Part of a small language model's weights: 10 layers, 7 heads of 64 (1 for keys and values).
Each number is 500 + 40 x the weight over its row's rms, rounded and kept within 0 to 999. Layers, rows and columns count from 0. Numbers have three digits each. The size before them is the row's rms in percent of the matrix's.

# layer 3 MLP down (transposed), 3584x448, rms 0.0557, rows 881-937, columns 336-391
097:492495511531485572486475473447453455464484539495540557523458472469461501432466428537531531434465440478537512551443530561445524435512500501535445515465510483475500550528
104:503450445460564516542518473497489505526393516524555510465506531474509525481519455567459445422504450492591578522502370473472542494521488507551486465503480449513540434529
088:529520476392540505443455452496518485494553460479544432497481536479512541517475438428544513487551484515489558502539422431466513516451545502546458584437493560480465516447
084:509454535514459450475533541446437520427586483444476536548492483516414469507549512528370449459478500559471493507459508456511543505441458542489535488507456544527483535499
095:528487431564449467491492473479538496497463527521505494541494554523465544579555477601525468462497487463580513468516493528488500471484515496481482532442540521532487511470
106:603490498467455451529506447496488474444496503510467398536418490539489470477458461556525506487532487519452500560468361505507556516508501477556484568485488449574507557492
094:483460520501535514555454487516464476488510510487464469488516427486434437438455528453585534508407470538469504495524429507444433526533507427494465490445565464476484490455
094:477590480480504482471468456541568512515415424488555495487514475464539427460514478512473498514440416476458542490510429510528549491539536494509500465462550476510508525486
102:544548447421571518464519457474535453530477423469547438523546486455470569499538512520504462475478538488433526475446517508540506594506505487586489524487507533460483559455
091:554439513409507503476485488524487574522474511480455528534527474438544573522481477418475517481600489465467453496526478524533464411497481470461495486507515538523455461539
108:485515527485488484405522513501548514470449578511523504445475499533507544479530545606394523529545500526503523529448466539438505515540412559478456449439514423492499452557
096:529535521463489487643526568515476467423383523481581548559497488480527577444468518554510478480512552421486550541465466488443513498537523514513588487505468508554483541492
106:520481405472507473452522481487523509463455507501514527508556545519604478415535406544532434516481520530495450446502524506419435516503505471458509577462434446526426474470
097:454461587528431536463525473463503402467489597484455468533508517498514524503550544440437513480474548537514489451503503575476512530471549508410523514545498530490542440557
104:457481486490552549526465517486457571550558512515582474464572457499459539509497453454544572505524461497492495505553407513440474545624519480483467500505524421522520487449
099:433510486523491485528534529528427473477498530502477488561496486457436525545496470526584531502509591449535492545507607495569478511508498441488526543539514444559474508509
104:527397454547462551449564478480494492511511552550480530520513508500520517526479528463512585523548527473502560511492500520484557475487523458526454557497538539482501504465
108:506506469489490565475484483538521470498506547504482503476469538458488525538579397544464465488509494512524463601471588470476547511465501462453491451523419534431503525443
109:471422533509489522483475470492458497498482512497482495469559491531512447471515531494555524483502531580472459527541439477524500492447536512443507429507489544577488448512
100:518477400536531526468427495466546567429543499479501541446563486480444415507539470526509463521513437478554495436449424548452510495524496482533502464537486483496482497535
104:509491472562499433518490506486550470500536438450489467481478507450438473501416494441497536398472464606596571533575494503527504492490484442501517494446532489445497571544
090:487489437501540518527456528507471502465488491528508530493506460526448501569478504497493534506387485443464615464423541520425583497516497498533516491465491486518512515537
103:493527464480517440535485437619523499470546412528485528476529533501543567485478488532466446530461427478518541468541480460530492484557512547557494485487548487551519527490
101:508446475508512519445536477537492524548557540476454463432505480571513578406589597480475515575471466457477459506545438546539519473490554502492437476497559425477426527541
109:526583514516519484502448525435473487544444525530511525481490514539539521464472429530449521528517468503485423512606528500497531476523446516494397476472461466470456485509
102:515485565525509505492455462501527459470499507466439507541543447516461473524467494521518490432477464597582441488509566498504559530522490549500531497415518481509479484559
096:527526437511481499559472460497531447549512494536520541541485508518527465491481506533561444505535393460524515495494490495538494459475454449538459444507465507487555448523
091:452438449521528500495495455449469458473489538488495564535475594515502517452512489549586455521496471461585465532536472464461533476473486509531470488531479492515485474440
103:471497575516526510422472515504442482486570485649454543519430530505485481513511493504496472582573559438487462484506528480497501471479496503474533484421464547503491502468
099:520552499434423527527521559502504492441446557506481521542470432430552485513505515552426507560499495499504558484547525495539442546502582497453517518494507453486476505535
087:509498534505534480460484460502511538457514421508457519544495502499497522557520532527587468498479556508472489423616561446515489439469503505492458524506545472503506502485
110:490570533509521579545490447490521503468487532481534542502543520521504492533529483575492480481508535497504492492459433538453528507573479557498508530403446437528463612535
100:530453481473434521485521441475544447573515471444519545516526522542481491520499555427544528525464464484497548472549509476591468457501559548517520593564575508473504553480
112:445436526538457479495490496479445477413500507487474560476495487526450499437449538506482445580550520487469497458513524559494492467492536503480558444494409493484452507541
096:588547559545581522454445487508499498459494496493536520488492546507473492507570457498609545472481408550487465471479430525479454474469465469446530515501527445464497478524
099:475509507476531518568511493511552541569553466451444511507527445513440502429501438451508489483489575570419476489544459459518495520508534461525459450525510502562474530481
115:492421546544494511477455484491485466538527452539495450493462508569526542507435519504481538529405553503503516535549533530533500506459489504461511474554469513487488594495
099:496570585441507520448508562523475551493530480515513481471553478551520502420476433514556495487464526486469463536485470522499550569542494485489513509482584419494414534469
111:485562493566560491475530548472528529442466474479409492424505445456499420514497504544507488512511583484431486511487531584491516584442495490446505488526593457520467515541
105:470474473491603466479490540512518485463443467510529475439480474521486479501573522510478509485484464551515455479455502554497456518454482527581499564571448414515513421495
104:489466351510544474521504485523443470457522494541499462531513540508463547466490512479504557534490513553520507455560536511474480564544479488609482524504483483509522528484
111:507506556521488473474469549473554464546462567484537477510467583543520451558470514596452505543514535525411470510535490512543468564449557479438516487555439474492508495516
107:489482587570523508454476527526470491489497474466429525502472501547480570383484557527469497510432498501548520567428487523510470539485500454531447460516540546548474510590
097:501416486503535523510580470411524437454403522510423529454469503507499455478526570443484493516396476523450496471485429545522483520586557523522558624453459566540572453451
110:529548483522553501528479418530526470530473474419557462486571446557515441470562472485533455502471499444451569459482462509528522511471500505466514490416552525484500465601
110:499473465550429504502555508515495496517515558511459486546526488554528482384542473454466496464442487575493557499438440513500491438555554515531462599501540470495613554450
108:463536513501433538532490468468464476457490448493478410531526488552443505425448484479479460459491558471535446480563592518467531530516519511485519470510455387469520503438
099:457500560484533516529600430464458501531523461442552429551506516523529509484537453458425472489519400576472490452513444498514502484511560493497506528468486504514513500486
102:559540525515472536523570473523448494523514497573513500482563481431449493449481482472498485576440437530481488470437476640494401427550503522498488534434503517507501471548
096:492433484492474447432517515483483519544514573499500525452504516520493498610512452547562438495548512517427509514572462504460492461447540455436469514553488509468472457475
112:504592430532497542578491491454599479536542486508544378507510504524463472477551494506469449558491508560535462467491522474522489600468507431518524533544555455481434486428
104:514512464519517501470532560501455498575445575567464490459511541534413541521483498516442511519441467539499530559456573484482509472528489497527493472463543510437575528466
096:404487510501476535445507531416459545520485517515546506566557534566453443422562513524505529500473458516471536486481440446515479467522393514495498545508497532505589516483
101:518540459488496483519406432524510490561456485533524487501500531479473464477490489438501503492491552534477540447436483473557491429497525479481488519504520476493537495514
107:524513524517488557478583477538486514533452496481499468432442439484493504439464511462525532462587506467525513479522520571433443501557582518467516438461510509484426491516
115:485476548498537502459566512549465459429491520510563568466476501585456472425497456570435509430489407494488534462465488416513499494520464503520531470489512438503466474503
088:454537503424429541546559516507460504487568527567477520506474518472531508521448470501521464531579541407536457461498500415553496603512524508495507516537572533493512509415
# layer 3 MLP up, 3584x448, rms 0.0618, rows 882-938, columns 336-391
105:485487496477522496513505517541501513593538479493510450544495491500478506559544542453493475547456499598452465598557525439511459381493530514416582585469497518459494481490
084:438444427499562524460503486510514468476468543503518556470514469561457492507524513484477534482593527560507431457459527513478500496518562501537508521561503520559519507532
083:486529564390478520517475463465545524564485518516511460483493503548477552473508549574499560501499491494455596503539491411491523444468438496483529515485527425538558439484
094:434621572491486504517445491498483492558458471461515427543563489415499583412431551442501529517481507486532525495503475539536465478487567532505509376439538517516519467584
105:416472456567538488467401589481555501501563508564539495572460483523583495505460533462501581575515497580537490484500549517575497520483448478516482500541513523511562538476
090:491485488482479506413509570572488498639497437457555470499502528443463538523528514511457506566525609475520470547459506520534513437521531517535432523457466524540473479528
093:450493526560463473528504556487456508519505454557443509570514513487529524541463527481496505511515549432566463500408469479457496385555516548572451521545496531581520484543
106:498510510442516462577495453498401439408456457475459532524491544526531474521548525474502455502442490564555487549478561446450545422501608478421467563522491499505533459530
091:497530451469556499440500491426501569546479473510519505513473565557519436546565670560471498563508591479511489439499442555534460494499498635528573568486450455476564478509
105:464567485501520489556438569527457531521529516562512560451487552513515513428406502472471473468448543555541493451521515504505502515499515542419486431551519517470521601507
094:530473504542507487502453526475502613613516401441517440448531461478475485518461534605438562585537501463483516504486523474540478434560504467541566518537541476489538526445
105:491510530493523441513471494495522559532451472442564492425494515488492464486492503459457530493451484523499554499499558481496454523432462534503565456482439563498466375470
092:498506513539501500425533492600471468564516497481521496528464454434581505473485543504474552520525492533527522490490548546525516447492449526470504492489470490523504523552
101:463502510507477536535435495498505555522405480515437499499501510472486514485496519489431558508506556525476491516474520501469539481473497593490514558468489534550509505511
097:459492532523470559495527541527476455536522434516450469546560492477540546511535483515466572552474478474471532496527537487501513473509572642473540510437487526446530482488
102:462504482517402508514535537549523498473481561506461475496450507518515427534498630507418603493490474503480486479521498539452514453429558580478536507517494550480572493528
110:455468501550501530484559532513591529469366536478517488517500488484459469472458503478472548504541503527556488531473543485487557485582486551467555427531502482491512464597
105:470553444477507522471455511424526442479497492531531454545514526491496469495534521506453605498499459567538486546545514529528432497459463580514517497536485475481472533574
099:495505468496434541547494571500516519555483453471456517509484534442488438522540471515486468514512436493491532481516509446488499530479470532487436541479494529431447521532
104:418524476559477484444469566489541554524469446453536415530529503444496503510528458437485510519470428466512507491438496478471510476498464521518413501479444439495563511533
091:501450550517452530554502490521465534580500458466433456538503473521510503518528476526470490500501553480526477507516515490514491480542506519517529551475466488525488431495
103:482487506558515497436555509459495482523488490528533453520481530410523521515502541394465542576462551513506438550537600452516526468450553525433559484453428503452527502525
098:429549512517454544543525513519489501507435512555466515541500496492479550560532513568467513565483457465516453419519546499462470419485503520544522500462507514445531454504
107:406445521516479447460436527532509456535543436539507491489514535492492420449501535434452582510498585507441486439434437523498498565480411530447487462506551546531496521606
101:485542485485540526465357522456489547463521471471460481476482458444430485531510516486384617496546508497479461497510534502503484552489487484526449545428415524509551503618
095:503484530542486471413487542545478514521470507464418489522512493520504515466574450442461468500510556500472487512566528523511491529450495544559466490480541452424479414477
102:479588512509452535497521519544575561551475461493544501512519497528507477553516502536484506450561510453489488490503506514537467437482494509467498572529588454443528534469
104:445529442492467538505566563458528566504435459439518425508561510435519439449560489450461567516497503563508503451456534510552533452496473586459496485523461515523519516480
094:466532479526457510534425506567531543509487519454488511466426484468530540518453570429508527542482514465473479485443508433459469515515464498541488474479534527526574512506
094:476524443495489476523474494510533462594437526505566466432457513499551533464439532533474529540480462499504561568480486558497534513530533476535496487558532480548576444514
114:477495520505496557538507546508471532549481463513523475471466554545485459507527526458461467510488527504524458534494520408459531463527508538477464506517598511437609421517
097:440521557520476460443432473541548597492481525472485467501509476550562520495471537540488599517572515552497533557488507526530431564507494491520491454433527511499526555549
108:500543492572486506468479476502535494504504531476466421513472460465492540443510549461476489540442471518530501537514544504565477586541536575498575494521529476475511480528
097:421558527582481461451528640478521533507450476489526455512510488522590482475490475446516578470516475529464449465460559515486490529546528529523516513452485530512468497438
098:488474483510492472517410505550485564472542500519485496487410464473549420550514531486473494560537517480512473468426565438522457467507477503512555451506494464451536525458
120:458504414514497552560486557470502501531489451447472472495532518435481426519495527454459510517458443532566459482523491459507573409531547617515505506469514486520456454574
099:514480504578536531403490497539483520512449568488542518460543513396455447509500506524479584549504442524531548444518460487474504437497459507498497528450493494587553474542
109:499515508524517496550531513453573522598455463409517503475553517458485424518499537466435571457453428500525481504412524484531493508539494563507472528498435535589506513521
107:466502452466461518530517544480481451536490452490456457470441540490487434545523482503450524520543438584500430448519567497521483468484503550499436490504460573521494504552
109:521473510469493435493502585548541506580474513470452490514467546494460501443476486519493550554507555552542525478478512501511469482512507510522504470463486441570532451511
115:437531543443475527492467535540552498575529525550517493506510503409534499463499524460430563565492445534456529490505439453522531523523508553444488466484481435497584463449
103:498467500478479488530445546516452518517500524489441486502510471439537488427457512486472529490458513502499505489455557469510535493464509518531512489459484488515526484467
095:451442503565544479442538486547506542573477477447473498494552423446611486463478478548514570549524500412578413557453507463466490526507507469554495481434482482566507554493
118:500529495482504523525511490539536527605424511503526498527511497462488482437485543541472502492435480516486547542495495504483492448462531505497454518492528522523542508489
113:510507514459463515468444502517493565514486481454508516563422517522564421474529506461423520502471554477517483537470625527543486457458490514527506525425484555548559507504
106:559525599446497473472503485501479464533490459401510484492491513456472495456520512431444564510523517549461427444456529523485536431458481553469517500503413540512484456481
098:483480503519453487473524532522537517593479467489454429508552460503587442510512476478492532558502528478525467426454538484443514476403469546446530401512450519556479496591
103:432506496485484564467482571538495419492495477471511500514536477484535543522438568426481589459499497510493527535469565498486598505525496521526494438497445507535484408509
102:487611455465545438471435580506489583564477458512501513443488471517477553500510499523375539522470517515440586507489465530484533535477539458466467446518540464470522516440
115:488494489485520444492529468535483569507473430459480460560553492463483558482481554474455512492485496558486517466525535517473480489431551534521552469463533473486498522517
101:463498472495489509465434565558512521474469486505560522447404493361505475508528509482487553492517555561513541531387473462477488580462433493510523561484559507475507528541
093:524484528424490504524472498600439518495501514549507499454513533438485527605439475522480459477481499479536479537515537533473505548451550504489502511548500507537451447562
104:484468462584475544524451512483597566475424530492549560502538496496570495460492534549432479542548478489500527535520575452455479527431464561487499503535522524450560461523
110:489502498532555498484524529480517558488498547455470508475505576466469529404566496545474539516459498530536561494522524562552570547544548505430518419545541506514559571503
119:498432527479544576492466510517486550499502487499511423508508470491571450524483484483414484474512496528537495599552574465527497495479644553464440513498464487459496481495
085:427526516554496492457537487490508469512515540524447439520485532411476510454491535460493465525460457541461513476479494538482443447487499567515483477489515498458527445502
097:521453476533497495542501502467439491594502492511536505515463506486526567522481534549497522428484478534543523463517523462479564486477428466499443493498533460474601527475